config.yaml
num_hidden_layers: 13
hidden_size: 768
num_attention_heads: 12
num_key_value_heads: 12
head_dim: 64
intermediate_size: 2048
vocab_size: 8192
hidden_act: "swiglu"
norm: "rmsnorm"
norm_place: "pre"
norm_eps: 1e-05
positions: "rope"
rope_theta: 760000.0
rope_fraction: 1.0
qk_norm: true
attn_scale: 0.186
bias: "none"
tie_word_embeddings: false
parallel_block: true
extras: ["some layers without attention", "local attention windows", "shifted keys", "gated attention", "value embeddings", "a smear gate", "an embedding shortcut", "learned residual scales", "skips across layers", "LayerScale", "capped logits"]
init: "uniform"
init_std_qkv: 0.018
init_std_o: 0.018
init_std_up: 0.018
init_std_down: 0.0
optimizer: "adam_variant"
learning_rate: 0.000595
beta1: 0.9
weight_decay: 0.52
lr_head: 0.00384
warmup_steps: 492
schedule: "wsd"
decay_fraction: 1.0
decay_shape: "square"
final_lr_fraction: 0.0
batch_tokens: [65536, 131072, 262144]
max_seq_len: 1536
doc_mask: true
train_tokens: 903400000
max_steps: 6497
dataset: "wikipedia_en"
Each number is 128 + 24 x the weight over its row's rms, rounded and kept within 0 to 255. Layers, rows and columns count from 0. Numbers have three digits each. The size before them is the row's rms in percent of the matrix's.

# layer 10 MLP down (transposed), 2048x768, rms 0.022, rows 603-651, columns 96-191
099:145126088122139130140137112169081100122157130129126143111116153166090133128163132145121073128145130104162136186151104120122125117127125156135124118170103152148179104126137161087097126140111146153125129129124179149134162160132109100124139114132088121120169080146114119127158134097155114118
101:118122139151125160153114131152132152152128100135131154092125164135150103135158134145125115134136125112185108184110150141128124132117127151135108105138178141086132143133105079107104053131112086138102126148159124103151132171160138117131110149150134105125096089143145142152108120101096110126
100:167114115125142180137155142140122090144104144135128129120164146099101161129124159115130105119125073131084122116139132128136123111154094128196114142124119141153149185128166159132095111116140089143116143130137075104159115128142151123119084125125109112108140086100134158145134092130126149068
097:077112090151132130123150187141124162145106126139122149130110127138164162127130131149112111118119118130152116177090092111128159136149100115170156157114167123125112104101130144131116139116116117094131150141169143128093142135156106132160148141119103134147103150143123143139145132103142144162
099:126090127091114119136118161126133151136122144163124126103107159150134169111100080107141158114101095097084140174112132098137114147104112085106133172112164160155085104121122127122157151119130151135107110122107149141131121145148166110146176178111186119129118127152107150092119095141171151120
102:083095147099114149152163146123129126146116124142082149103118150132115148129141150099123157106139124089103132112109154100130118129103167107117156119140082136171146137112109118156137121120142100123141126105151051124173153143145114118123177085103161138155113122097137119103126134134136154123
103:114122129116136126181125152105202132143074125109134149125150115087105142123129146104117102124150100135125154118154134095107123101129133106127103149095117094161165153150152163077119129085086148151189130155103127121107142151137143134130120120131106128153094145100088109159119135094151157120
103:177117098078142147134189115154121150146145158108115124117087092114151084144153132084145193212118151160112114165127116143109115139120097122112129129098113078129084125095116108144161118104181102120123092100110131111132164164134103144123149142112100089178128118140126108134126149103141137115
103:118141086130150151118142104147131172121124114154125096120112148099143140094135146105102112145113103128151153130125187149144115119146151146108137134154149109128106106108111134154145146116101145098138109128126120150131120116134123131119122107111103122128109116131108143118130105148085158154
102:115099147084138130148117159140138129156114125108157121134119079156184112160161101105071180159123116169115126157084102126130087107141142106162106175125069134189140127111158141167143096115094184160164117100119122095102140179156161133115115170120111148129118096081119163152131133106116145130
099:144186110120164136130137167124096125140100181111127116123114146099109098129111127151162114117130141087116127104129144147105083095153094101106123149103149113146139142085130130130130169132145084142156129129122079119109091126120119137143150103117146155086132082193137105129112116151122067068
100:151111122113125097052104089105166138076113150136144133145139122121126125097128166120135133093122115122146127152162152089110138135111136116103114125101095113088123139123200087127098116145157099139139139144103153160120123115137116102118126164109163125151166116170081109103115098135144103120
097:109117083099135137138082128157119139100138148159108082136110047083183161105091133139148097178154104106115172139108116101094130107118143121151142143134128127096111116097131112117101107129133102126127096134120131146144102128138126131136125160149143168148145157092090128156082133071129134152
103:130144151130127140130121135148123132145103134153104121164148097079147118120128134140136091131160098116096097152125101156154081151107110092098100137109127151130120145143120088114185135126189141127160130130114133072177096106169109156133107135119174133132086127118138122139089167132115108125
102:222143122118129117099144165110118099153091156121109128152155148133140107152153117139154157121129124110117157152090109124134117163108160130130105118109129162141125179166146115123137153116143114143115156164121144143095129121174097124131138126141132127136140113113080144125134126120156134132
100:125080091165135108095088140167123122155116107119139136139143112126103156125119150114091120146087127139114129093138121128105095149135092135144084127132148151107162141156121097120090104141125162128135135103125106148130145132105172095146092079116129156163153155128139105110082118151125162137
101:087115148103163124105117142106110114129133133146178147114132156124162145127115089151093148114164149110103103107112175136088147139137110111103108138125105161173078162173141092144130127127126086135161150112110102102132140111105127117123123148125140122146139121138111135115157148136134095168
100:099111109109110119132097082103103127102152062132091148167150097102187104154123175121115137130159115111126135164134160132135145134102146106202129142121118142119142091107099122143083180141126114124169096080136140135106127184139147165139114140123149130130156115160134184157128141147184107111
101:117111126170138106143132141146085134139096129184132116123094128114179165121105108122078122144085109150112126124115141080135159113117129154157123124165091100125089115105126133107107130144135100134098122113132063094141125173150130133105122135107150164168165118148126097099096103148164123139
100:127125134144116098170110124134105181123148074138131136087151127121104117111120100126076152148126110099126171159112169155122115146135127164113125108090127110107147101103172133113127115152115110144144121133110132117107114132099124154064128150148137158149136123120138156163135132124154091153
103:109118142128140125118105133143102153128161123150097130066079139158163094153148144167118126131166088098152112138134100129134118115096104172073111130080091153154124131158154154135146123134140117059153118132109099128124106206127105115140143120110135082122112112129154126138117102078141128160
102:121110102131084143192140161092162120154125156158078140159134129140118111114116123151144123104185102108134156077093119115112093143128139108142137119153149103171113100121111100127086152085119119159130163124140132084092141129137122136171168120152129130130144146157150157154127104119099133127
102:144090107136111098146110123119142120142120119144144097124109094088101125163156099102107141150146146128142128104156118132144106127115142091184118126135116099111147149094142125104104105113143127104135168098122108094126167102162122128129097160165115104099103136127121104109188121108152155142
104:080159133092125109103125117114147150146087118104088139130140103127151189131122106105107117167109139118079164116120162113102166086126174173149136133099105110133118143149164109150118096148195108113204096128146086138121130148122157135108136108126151128100107151101150145104117116087136151110
099:097123110139125093120155100166118117153147143173148155099134113105147157110126167160135109094149175127116113131137110109142162130143146118136075145101090129155128085143101155137135091151161136133133124138118138143147141165141138126138134109130130133097107145173150089149152174120115128099
099:139144134143110134157136115146099132158162103119119108134173121107144145106084142158142093136166113112114117104128111163119174082130141069130147118142121143103133130159153136082114153148118113103145089178146132141135155113094149117129157095126174140156054157143124114119104148145121165137
101:119140146133159108155163087126131100095131179124126161122106115136166131155131143179187117132126164173127140125131151175106154080151136108094139138128103121126151153138121128117139124108107121117127154116101107141133107080090131186140134104122129095100061151134137123150091151110096135113
103:140096133113166125119166129164133151141131090144157161101123117114111152135114156101107123114125144116106157118118105155120118149130126156093126151139138105159103105150101099109137126167108123107103100135097097200152126135183127141141169109145169123136176164127158082133140128126080150127
098:138147121147128136136109143130129127138134144154123157127151128176120156109126136168117119134122143130115118105090101069148118121104147091176182141129144138135131097169127132123097128082109114126112131099147119134129132150088152134109088148126116111102108102118096134145101105096132137098
100:118144131096169129164170151133108140119149134097117126090110136137093111157111156085148133152082144138113118130122134123121068109137116106140112193129107154136112084118118117161162134143130192121128091131183080121092117125140147074161147102155132160142138117104131164143127152116118082135
103:123108148135149170125133128149134101111129116095168097142179131093132152148096121201141148104093161134113135132108097137101111130113143160134159114131135126098097151119092105157122132090152101109170140138125130106149183122176127115088131118109128061148094140093120091134110138095135133105
098:098115126125132129131098138130130177149097113161113047159179124069147144127116143162162080102105182163103094088120128132088143108118142144133169120145131169126115126105167110127128128119120099160158118152112137172150128111123162129120146146104134130118141140074129128083098086114132097125
103:140167127130126119137087134133101135141134140135132144164118115130135144120088138119130059130157146175126144104149158138131126098096126091130153117157153130080184155109144138133100127128095125154141125106135122134143128104094152149121138149151113144163178144120120159108132136144147135116
098:140153155123141119141138073113147127105111163165154155119113113124147165079155165101098116069099168114132154170133087126117150112138092171124152128119119130135166144116138129149095118115116135142135127132146097115116130106139156131144069157129107143169123172135146116108121121129161136123
100:129119143106116132154123141130156167131192112091114151142114112136159171159123126108129137130131106131151132153048113144095158150172114163142130129123111106132133137120085117131173131124115107171151112154146155115142148136093153153129135109148137144130130138128167137092106123104129109131
099:151160101148111127168098113098131160106121149181114173116146100123124168168113108079129118116136133115108134130143146107169147094116105094109133119141151115117148140094140111128163140143136104125140111088116155141098149127170167150114142120126142125085162147162134102163120101111106115124
098:102106126168106145127163117152100117107120104127161147091155121137120140118094154143110122153148139109136105142138145141096105116173173152117089150120168134155162112141202116116101112150131133132145090127121158148115116135133119153139135144158152125137120113145066153102177111172162139143
101:132140168127131121142134130138139103105143104139145102152128112134160159108153110099136120101101158139121166142103117134131145148159155087153102112145152112096119152080130143158102174160125137116115151133089105120116133111103133123128093161172147116125113111124118116141161134126106156137
109:133136154080118140146119126147092157111134132110156122100139159115117140123103134177127157141130142167144141122162151116155122138153146150114162118112128096114103131120170133106114102099092091104155117123120120120167139141146080129065109180152102124161089158133128114119114128114113095111
099:135134136122231138130112129155137130111158170149127126092095104167142133095152165106136150135084165137109107122120121117113100119131122090098101161097110129123123138100169112129149096125104160098100115118099155144189101133143113083092101153129132139110120138089089113127110180156149146154
094:119134144122147123138109134147149080138143098114136143144109119102112122172141134135134093128107144138145099108121143144151142115095097094138116126125114151097156132155166145119123140079127166126130127132184099137135110119118127156158147144143096154122098107154077118131079104125116146133
101:152170127144149189164132137124146119145110147137122142138111101099093090077154090106136147120154178076190121148099096136122140139093114116184140114123114114112114103150131093157126155119122162153170085123144123124152079166157086154099157103112083108120147141109111147090114145146110119121
101:136114079110112089117121150074146101109131168089078082171125135151114133150161133091068113134103117097107121137139118121121121155102076119128120126145119155080079133113130131146154121092125129094117138192133091156152071152158116128140103149095135122129089116124114117141129110108130111096
098:112101180099080114106079164123126141129111140147130144167133156127146135135058147159110121156104133152143125118123197093099128132132135069120145155137124124182131159110131152135103119141119142156122134127113103097106101163096163156127174149158125127144102097100132139133121114182175149135
096:118120070147137122095184119169144143121110150151172112152122125121138190098126137126101158144119138102105146163126152141133092118130145139137134167104119154118131153125130141154106094153101129122140104123115123122141089160135099143154165133135155170109098157118111087115144162148111116112
097:086133099111124157150152127137123177101101069124126152152195113113129087111118123069133133137139149126151119093170092108120107124144134150153192148119163125170167112095152099080153130146152150078150088135116108130161119143099129147156131132150109120173105099147113149155095162081111140110
101:118160149148129100098109141116096059153166116167106144109130070114133117100144095130093099110089148187145117126119122098117133130128185120128131127116118093092122119112138125127125121113111111106149148163159112159164126105116147131122115142177104121106105096110158124141106121101120126154
104:105137080098118114157127131141125109167112103121149140129061107140094120171121138140107100112100132094105145133083143112143112182181118118112142157132152122115165140131120169108103112121137108113172092159130118099093148104157175125104129119122141136152145128106137120122143107077112129110
100:146133150144122113097172139113075160108123106153130128123127180148135117137104176143127158172097093139134105115110111133149119149124140129114127157126142122145184110136125136134119138175134170138134149127063088154115109131105128174113152100136111132125089117134121196111131130114130156099
# layer 10 MLP gate, 2048x768, rms 0.0236, rows 604-651, columns 96-191
104:136119095130167146112115114129099133173169131153130141132099097090144136090114151129111134117143133132125109088092165129136120109170103120138117145105122148177137137168153183157098147168140137142144176107138149115172129157115115125126111154110098130115173150104109099128117138113113135125
098:127092102151071118139148147151190133101142109128093119122144093143116163115083131117121147142109101096114123128141131212094159124157146143094087127129129095134134159115131138154144147106144133137164127121139135121132151151140106119161111138126146097159116166160136167143140116120119124163
098:112120161126110099110157150107107164095103126150171090186095145066132147114109175117130099145124119124113151168146118114148174102126151133163122080128131163126102115107126089107109154096166133127149133130106118133059130093156124151087159098127104163136107121084131139115108141122147104105
101:112182133122094152096116089129123132132112146127116140123120147121127116142130164164116122143116103154084137127140139149136106120181110138139114075137136129130153140112110138147112134068090138099122104150126141137155115110105170098118107134115113101103103149083118138166166107157106129069
101:120125135145139124138108146133102146108148130072116120145141173175115123118149161134107144148160122106092146140172113141142129113117146127120123114126160112167102139120128099129131132075117123125154107148117169117099168145142092076133135203117107114157081165147123167114153135160164131124
102:184124159111113131162113114094145138157092126154122132152098142110152100099121141076136132130141134122185141091142122098127120089144139162122105097119105114080141135140096136161121107081116136102143112102150160155146124122099108141103163163151184136108118088109098134104111108111135108099
102:144128158185147124121117190130099158130112098082125124158161158145156173132090150131117132126113107148101123161107124156128131147136125140103148117108126137157158132154107150123160153107157094121130118131086081119103100176095115106161115108110105125110110137120115176116097138150126071110
100:141081089139151130167138128130154119136175105148124117109168125170124163108123118125136154161118163151094122143161130142103145103134129085122114094102130125081110114131089124136109126177137111112123132131104098149098101106100171127116147104102128157125137136109139148145124110153135108124
099:141138108159146146151112146107106086058092126134109135116154132142134144139101088079135140111161136117136147158101121095128124132181110146132114111180092111132119158120142150125136132109156097139102127090143204146113140127138137138127120122122070088162153156163120165138119143103132146144
097:114131153113162137112107171146118124124144090112141120122123110139133122135114095144137146088158210141136121122128133091101093138133115085118111122095106101142153130118103125125109080117176097117123144133095136142168143127098136108107135094088128086156154072144104117123113139118118116129
103:135136112098128132136141152159126129124105094134145133135115149125149132142157097116098165140119156148147147123168097113138146120121080117138093161146118139148109110136143145101132168124137118098103143147139142170122142117129123185086133121121079145140140179076151120172108089118115152152
099:119142142137120155118114156170136125150142140137106093158090112130138141137127105133120146128154104126133135127122139119100111127169136151129124122161118125122115102157124123115135161099153131100151135042123120097113141156133129169132120125118094088142140173087138125126142093154108140106
100:121119149171165157131096153121114100141126134134129147091154113073102118150110142132134136153123089149125118091136153144129135122134116085115150137137140107137114128119128057146144095140149140131124119086102093137109151100123130130094133127126127130119179154165127128112122127162143131073
099:118167124118115079146147121094126153166126159122136140132090154143061145137101135100136148102157146104118143164060111130116149133169144090111100132151134114162168155114116107124131136082136126128146127126107130098161142109144148150081169103089068172135152109104117151132101165169090104183
098:143131132157149091118136123127155140133166133164115172101128138132166153131147144147158159140076108123132136123130113102112152143149078120119135117120162139112071146206131124133130100103103092148131133101075141124123118121120104133093155200142125144123146157089125166105110144110144113107
099:103138154117130127107106137146157145152137129101107158123119103148143144099119132158108160147132172124102100146129132140122112101140127126116157103097113168122093134120134086119157128153089126125181101082133119130090085097114111135138155115172127132103166110116125130147135136122128132135
106:080117129107159118073120154112083133115128111152147128091126186110073112126111104116186118157124128109131128151137111147152114120137138125158111108121135132133127137122120097138196161103144131130143145104176130134161124138135122091108115146117143189149146138099122096132156201085138144114
101:141167122129170162132100141144126120096125085130126084097092119119122124081073107124131105091156096141158139180157130142108128132161130156129147147115140144089107153108110105153138161155096138166101122146125161116147133122127161079123151147163139123084145186126106160100149123113128152108
100:107125107118177134111098125134139116124110126100175130156123124089138107113176087160157144162088140111132111128104137122166104147117144122100118160117150148185102167123138090141113101140148172118115126121173119121172127122147113120134153131118140124162105127131124166159148131158117106142
099:121120121180142101104140075110112115159110158116120123178158088106130122145076118151111133120099089161113130102105163092130122135129105121091111145157095108164135138126126158140126157101157104118140138173132131123117171116132151151102116165132125161129122124100091137155137121117139122121
099:120141109140108144106124130150107133173110108095092127122104131160124111143100123142177095099163149178125124126157125120141145164168166133167126093089095133140080151151134094166120127106174103164146121131127133108125141092093089158127118148071134144087126136173135114136144155111117114111
102:141132134131120127138104180148127170162126137144150145124079158119140135140152144154168102126153114143102090099121125136099091157105142095129109116122126123157178134079124131090129135115148152052159091120114104087109138085141133147151142142146105108122114173144151095115139080144124129109
104:170110119116144086125102139141097134118122149113078193121124128122137113091108124112113095141098118107128117087111147100104110143126127132111103139133086141128163141145132178135120125153180138127133105144132131103159155104153114185169089117095120124133128148127103149118093107169171152142
101:131154145152107162119122135083126121129153147176177130147106126112123084155113134112106099076149057151124107149133088113155128128129134145123072123123098143110161126127130153091113110123130122074126119148114153129124079139137095143114157097142109152137129116115125120138148134162130106147
101:129117153117158098105125151142119144139159150155120111117159121133100122152131167150131168116124096150161144112143169142120131125125084121186160099106120114117149138143152087150118153146158099128146130124150137122142145156122123111073133137134130096100148156114092178141164149144134134110
094:105112157165141173155106107150163164151103086135145163139128156134118088130106154154103171093128156145116142128137144076118151107120166128119159117144114138131140123158159077162104142105152135140132123168149127119159136120096106152135090139117129096095102101115143137175129122100096117135
103:168106175112137153097121130139124131132164103131128109161171137129156127132127116139127139143107146091100163143151148117186150121124122110105123133125104111143157101156127103121114137138099098108150106106125119097092182067148134092090108128125095109121094152139125103178105121119156110115
098:142145144144137134106108134141113085195095138108132105072141088111099117172162122121124128118096108113085117141134111108118102154145143111141082104151096165140093132134146103142190119118111151081141136134126129162119145139149083115137174117060110163147102127087100176133158154115153091096
098:122101113097111115153161131137106136110173103090150170165104126137136105195112136134164123138156161102178079110159098107149118156148129132154126131128131154113165140131126134123133157139129153107157134191174119108136120118159122132168107136108152123104123187112157097144141128149113108115
101:134150121130079148140137174143066096092155119138126091140163164153114144108132083127122122162081123162093122114136114125106128162146170142178164112092115070073109114095152119151097156128126095110126114127114146095140150163149127120144079183088166141127159150125156092114170127102131149107
098:149122096140167090137166159098074188168162124091114088160155133122139132160151159124092101130122103162088085166058118086141112164157118132134106145137131140129121145122105132144080147094109151114117167120141115158125136156133162142091124154131120125145116131133145154128178067138137138128
102:155142107135149132110092155159167134134136147096101153124100080120095126113096170174122137151109134161104132109104140146145144091109143117131075168133120145179163110131101137135090142099138128130148117133136122076112109156157111147129126139140136147101124124108113158125117100143109160146
102:127151066097095139165120154126096130139133119120099117139133090186109107136100163158185121164112110134097143115114095136165127112147160109133095106133114134096105115120101127152164110138158063139131150094125110102140118135151181135169140099121105118175115136095111144078160125110101137094
103:149113125103119122131161148122167108167099112104142097121164166124143140138158125126085107171111118140134157121165125134110087109128117096127080164117108110115131119144136122143092180108135098105127118131153123068063150134172173182116154162155112157092120168130135109150152086113150134142
097:106137175126159114151121103104163162119113085127125114163073143093096123161100143112114131130132129135086141129136098135082111123132103143090120158153117113109131141127107138133113132110169116145134124100102070167104142110148111104163126148109122108086134119161106142152171085126099122123
100:151143129122139123172107155132061141142114133157087130169176104087137153141131119122083138081133172099101151112109099139111151140162121091128131166142121149152173151133126130148169139096116100101096121150130146117147122133107097096118151162125071113126156110114114115107160141133175139154
104:107160089124176109117152110119106078153115104140133100132173143089162093221152139128106142130091160169121110135134125124106121101151098110125100146165181110106097125132136162192099150117182151115091142145106146117104095159129127119138136137127104164093104152094086142147160130173141156092
102:128140141129102165110122125111110145086136101130127137104079109106120112075153096170126140153126137126121119122169088118161147148152142102107178115145127124098152148110142197100128108164091116159147180149131174134085110126078142130107218120130160112165147124104155123166138144133123112118
096:069135130124137196167153104138120138118126093101138134086163139126151148118114132131125087158128151107142109130116131123046109146166082131154149129113102104188102140133144114125133088128139141155129153132162129137123134157125143078099129149121115130138133128093153165099142097114147158166
094:121147094139152114164074097094106151156106133129142116156108148080108135112137076079125096050129163145112102120160125137146118184139122077133136164092154116106117133149122142127151133154098132127151137109083141135107151132114150114121126132104088097146144117135139120148112109113161093121
100:125102103116091116133103134115143125149131162089154152120134145111120151124149147129089130133123169126174139120094147112110110098150122165130133125119109119146147162126102151120096116120179137112157106159152118150125125088133102135138147112173132133080109126129133122110128093162125090130
100:114094172155096133124137091134104134155123125090160123098077107150128107095084110148180155116097148135106114141124126143114140131136157112156111132136137104106127138101140115105118128112168160094118130142075128142057106113110149128156114130155095125181113085178148123121100126110113115137
100:154130111119149097130124131139077136138126130111113117134106128117084105158116112117095094127106136078112154143069149077134128149152167139102149093148125147147179134113123131160132120138130141145102140127106112085128152127147166114144107098130133112131135128122135143137102114106075139127
097:097094141124126113143134131175101167118130140144142158141132132132144130189104127146140126091122118113106175124143123141094129148160114110141158168076108115143127138124137087098148088113160104110111080143109146095089153082104108095120170126105140131092110135130120158107133138151127113138
102:154161115125113098092114138175140098122128145137096173103129148121143130106115149110141157156142120101117170151120130108106114119098081145109129149100124119151129126145124144131097166156145109133153102104146147109111127117142124149143097160157152142126131175148160086102129097122100159120
104:129123121135164111117136161120146092146123099142165151136142093182137120134130145069161145115078091128160131145161132119137183146107141151146155141149135130136120140125081125112083136175093103120130103132102163152123111105085189164118149118100157141148094136119096079139099133118135137100
105:136110107124099113155103130145148107131104102074119104054073150126088138126115121096146094119137072115123110118123136131106106142117189117086133130130147089174148162129075136115122113150160072116110120173122151094125143201122143114128101121102151142169139127116092138091173177129157119099
099:118150118100093130092147149155151169159152160131122128156106156118122088098152097112124082140111097123125080131085159123114106152148140123142129166140122112144139150157124112132116119104117119091114151125143142101127123150116144137108107113139145140095172126117111058132102083116117158118
# layer 10 MLP up, 2048x768, rms 0.0229, rows 604-651, columns 96-191
101:105111183170112159130096165110149153133134176123148120120166091125110147101149146106139127132092129108112109128119134126091139093120132126119102105152157167095181106111152153126164085183128103138137146130142124131122146144110107129135155121156178143137151098123111144102113113133090124126
099:189153165143131137102133167110122164149126150131078147141133178184137160174146144166101146166139105113132140127102153127134122131088117058140139134134132106078107145139167121143153114129128135138125147134137089148154114126138141122126130116116122122156084113154114115106105143072148137095
097:149096168111096174148148131135108174139095170125158131121127131139128115115152146090135150135115158137151157131118121106152150152098131094079103150137087150075125114116111133131139095099069063109118125127131164133143098115144124120089146096138137103145159106119124131155106085159119149157
098:129146116146133112132117110126124132072101141090175140109128095138122161119155141126117187151114108115116105133142133101119161154137152093145146155118120126133095129096187111148112104131152116127144129141174190115111154121156172097159119114121111125130082106123096091152086116144110120150
101:135145130117099102191091162153135128121092123168179121148154127149118101124155125140147128143124141125109161119160134170122121117095124112174126134146115139124125151140126140142150121139121094120123114077160118118146109164121156132092120179151141116121117128149112097111122149160082163157
101:120140162075133127103153163120109179157155121144127090156159137064152117145111131142130086108078126138133132107129114094105137149114161128111118141093117122099126112130162084117115142099138139094164072090114102100139152134123149162143122121110125133125108099102148099123127097144097105097
099:119112097110119134104175104120099168117173120135162107140126132140140132111151131122106140142133139127170155140134087177098158152126141088127102136129088145158084130131129096098147169130103194116117126166104155142103093142116124106178102076132101180129100158170170116137132111142180123161
103:191157085153193163169162127167139113097112153130113148107153118123152108118153128127143147081146144101141078158108137119088147084115125069128114128150158138105117146123141125130142098151109154135117105154104115135166176154110123139109139090135123115142141117155135147104133155147151121120
101:106152156128137143151106141088142135116150121125108132131133106118082144099117109142109147104113127151100106160142133148128169114135127138148106130046081129158122112097146156145121085133113126135141148165119116116119144131175147158125130148116079126132113109125089116097137096145129134176
099:172090119121117109133140125151116123131119119173127079151140146126088156121140104114121111163103144081123143116085136164133127162138119111107126154117111096138111130141122086156138142139101141149129132174134114129119131118129155092078097129133142146104128099114133141148145103112142136127
099:133124105128091142103095148131151158117066118139159141132095175146106104121156150151116129129133095134119159132123101130130170121127136147128151130087136073123215135116105109136108117163157097146125132162159103151086132133107125142125096140081084117121126164120104117149157137134102145114
100:141122101119153088188101097153108141146140105152116150147175158128143132178104113105144119099160091135153098070119119109155132121131108122091099154197132160140117127109158097148144133136103115119123137071151118120103112120122108138137181093143083097117107178139152149145111109125168111154
101:084146126163089144128121148145142105128060131139119182130107144100129134165076140111141136166122095135151118051119102091135118113128093129122106149088173163142099136093089107148093120100163089165070107125122096125177141123120118129084108174143147148131139143139155122150137121185112110099
103:144106156114116154127111150110142149154127164146138100132107165109164117098162106145102142143098107141138080109130154080127116130138100103136156134146121114153112147124110126084136121108124130107128124093064114112140073127132123116114140104179108158146122125134144107109122137067136125090
099:138101113110136125126083116110153124123161145117121124105142134127115082131127136113127130128155151113108077138107101136095137115113145093110107121126123156107158155091171140139076137146146154164109112141110137158121124078155171088109146113144158074129102115106153160131127101085111094116
100:147116142140145107145139158094073133118096150160135090129130174146098103133133166150123136134180179167150160114162100167118118163126162111114102162121125112081142116146112118163155139137126125134125146124098161094120113111165105110112145122165138142116107110147147109117141114138120138145
102:128147117102121158168142107112109159148099121153127104165151137156088160101110139116124152095150130099107100092135124096179142120109154146113164143120117110139116125164130132145117125139134135124123130117134139125117098164125127096120136140118131083098174121126100087126120087132093124145
101:183128089168120133142135131130170152106104101133165160150123103154128163131117125115127165155132129160124109094115117119131118155155155124143154162099125138146111122122118092126075145109089120128101167134126125119152168129122121117144080167144163124126151140151171095155146085102102187137
105:117098146151135090161124099090081142099157122137084128168097151165098133097139144113130114121136100125102139116121157110141116123130101158111103115137166157128156106159105156136111155145142135130123144140079120128100128065126111121175107100131116085152147122202119106099103126107123123103
102:085118165139140137111107067145136118120114129133120128118148150103129167139181124125117099104134153143168124128123165123098152126164139123096150157118118166129105106100122107099104088156089153126110130135150083097096135141090115110117128129145138141123153114116187163169124136122130116120
101:121117135139162098182093120135150130179107168124095156149169165117129133100148130125128124103135157113153099147151165105123135136128169117137115186125167121160183134128111118114129122119113156159099132182135089133133119130124179113150111122136134137119133127100171148156117121124139109126
101:136111135123084155145171137171135138110166107119119122137102104121096149131129162156152086154146095119103082118111161133138123139093160096108129087154104129077165125141129105154118118114116128112085100108134100118154134133164069134147132122166113132129157119128118113122133091108149137113
099:133155104149115146132144181133157157144138122119115113132124144123096174082132103125084111093128114148100142100162171104140116159140113133129173134153129117097134138142126114151184111110145078181151121162138104059152130128111163116121141142114105165120129142140158089138163105114112119120
098:139119160141118112086134141084128105116166122084153153139128123129125057099109090092128119122114142142131097163118163118167113134101137142159126106098093114149114133144109132183095140121147179143123138123136096116121163157101138154148137127150101106099136136164149147124101119109099162142
102:125131137138124148117091140142079091130127111126132142094126168139115140136087132126162115141131099120167143115119142144128104136167093123139166082092112150136103147151128181133103124137194098120078151144146134132168121119127113104123080100132159153119105147119144181142121172108151149121
099:149132118114143128124112131092106077121144075157145112133078084105124144141128140123102142132090139109095138119172139098122097076124127140093133141132144101097144148098141163119149130110138166144092136109131115181153125145099118103153133142116153122112133094112101140118103115135124126143
103:114137136094097131140102108157096105151138139150121136112128174145127137133136161116139150081104140156126137109164174120144094154129145142079103138096084121195126103109146102098176132132114156108137100145126143122119167108124097132129090118118150148164104108132121107094108147177112163109
099:113088103149137129133116141138106158115137136144107111132125150118135145187122158121135120105153128146113122129076157125134105101145136115170072150082100165073183144149127192129084116115128123136115146179118124150144103130075130102108150123084142129152181076156098129125092114155127144126
099:130156184111129151141165161147117174164115124124115173164146128152144132147141137123125131127079114130120100096153110121097102137103136181132163140127130072130143145161140141137130160153122111138091120116140132066132130178103077140180135101114116162124129132125116143132115140133139096141
102:118140148138095120104127125157138106125124150150124129146116106131127126159158132124150149182122140076162127112133126094105104121167127134142129110154154115128097139076163122114099132137115091125154124092116141153134117130149141104133112135152132100144168140158180125094138135145156136084
098:130097117095104122107112099119170130132065160137144123107144135134131136136085107170158174118123118112154101182190115166103121105114119102106158179164164141165134138109142116137119112081076115137133102162143090144121119150143153113121119136140136123093182095122164109115104135120147122153
103:089150131157163121171127170119141153118121144121124125145176102148080110115146087072143132107104134125062142089175094152147118150137128181126147161178135100147171118153112163128131103097164110140170152101154137122148119162115116140110069138076150167103120106097111166143148132131149159098
097:134138135100161129149099133111165131123133105121169139128108137117067137163109114142144111143156149138122107068126102105162099147115139127133115121143140128116106120153119119161121100063125113141152121151142073126152132146114138119082126134102119154121142137135146169159137144102097143158
100:136138170115072138094102138094127152087118116133104152140123141132091171146091179135117124162168088105153196147181103149120161078112157105149090111151143164100094129118119126160152139124139179138143117121144078169139115105135064120113111152108129160137119132160125111150154146149104091105
096:140101136148132127126111165122157148159144119115176149124147153127146122089113117134104157130136120103132103086150118112104101156096113126163131125132138104144056116152107078130108122083104156125119134111119126107127134124106116139108149163134118162150101124111108150147152108127093096163
098:156151128121157134128081174117114137146123177116134129118134117168103151145154120130098118123102139190148145132137152142099144107139100072176124127117112137074201147109102124145102110145104126131110171135144109127115115148096147079095162157147112179138107131160131110142102137146106121184
099:117074135114139151106120146187134145146154097101122171094101127158129163146142166178113122122135115126084118095133135147121108096145124164143167092143104127095147120140113125131133152143134122143153101123111099142122073155164112094126161127151175088135137108124174111124154091139103137130
113:142115130117118150110177140162071117112110125182164092113152133088152113126109118130127147154107109130150140125135157126138111120160125116154128113134127132120146134141147145125113133155127113130137124144124133146147108102131075127066115184157142125146106142134108129116136128121101115094
100:137158182134162116159104131127107105134139089117111160165127131138175117151110146105140129094112117119118102134101139153104107150114158139194138124132145118059129130182134106106141118162146170127095145104083134170121138131131122146094108109138129157145111153122118158138124145130098172132
093:138106134114112096098101160114139087116134116133104100137126151131144118142125150115188112145132189136100104105111142110133093143140092155111120105140095146065142125156150133112128164097140118151091102151118116138165085150093107124130134181142152097130121166113109123133183143118108157098
102:143182130120109096140139122113164116126161142133148117109093102136133167153072126100092109117117125182112120133117122094133149111104156141143095128125160110124125148145090126086150150168165105154168120102080148122096116158107189125115108159158134105097144139159124124144139119149126115124
101:117141136115143111132153132129094153117104128133136099124203152134145126116125125109099085086144111157102146134147146151131118101102125146097127128098132105107120132107112123164145130085112137171167096106164065148139102164111118130140100158134148109151103127109110126098128102107107123103
100:129139089116120156088109127122159143143111142123153137116103160132084150120096138085167153168161142116163147130149109143153181101106149135097140100101107111137162152148145163135073114153147144111143147134129149120120130112093092176142130142170129103128130139100144142132125149160156136121
101:105131120135135123148128099181113186112133134130120121135089145108152158140132111161134115111138161117075158147138117123107168148130140118116115139093123182096107117140157130127109114155129133105166100139104145106100099127141128111089156114124152169120109116141122089109168131119095151115
099:152117128104141096103114165089107152136162168144132091138141155143108135125121153113104117115147170160154152148174122143149148162104134115134107120094121113144150117140111134138077156126139152123164101143103126148176119117107153123136145148095122126081152142149160126098096164146157123094
102:126166148138110136143161086112118188171123136116147128099122151122059135124117123101095114121152133128096142137130128124144135065120137105102147125107169097127135121063172131181143114116146167115143139159172130136099184154142092135129101128117123076108157126096175096157123141137121156161
104:127148167111089100149154110120117192129119170151138125118126140135142155115141128100142099174108134140145166125104128099139136099134065116162151120123126140125077128108103084121132164104112114152127113110144082169132152102096094136098138094146148143119090125116172168088127171138140140095
099:180095149121113129146104109103115193126150111107139144119174143111125087156152129123093101137077147133132158100143157112137124113141142143094090131128124110115118124154135137188129072140120092106140100106096144132131150150138122119142147123123116122160127162103142096151191072134103130119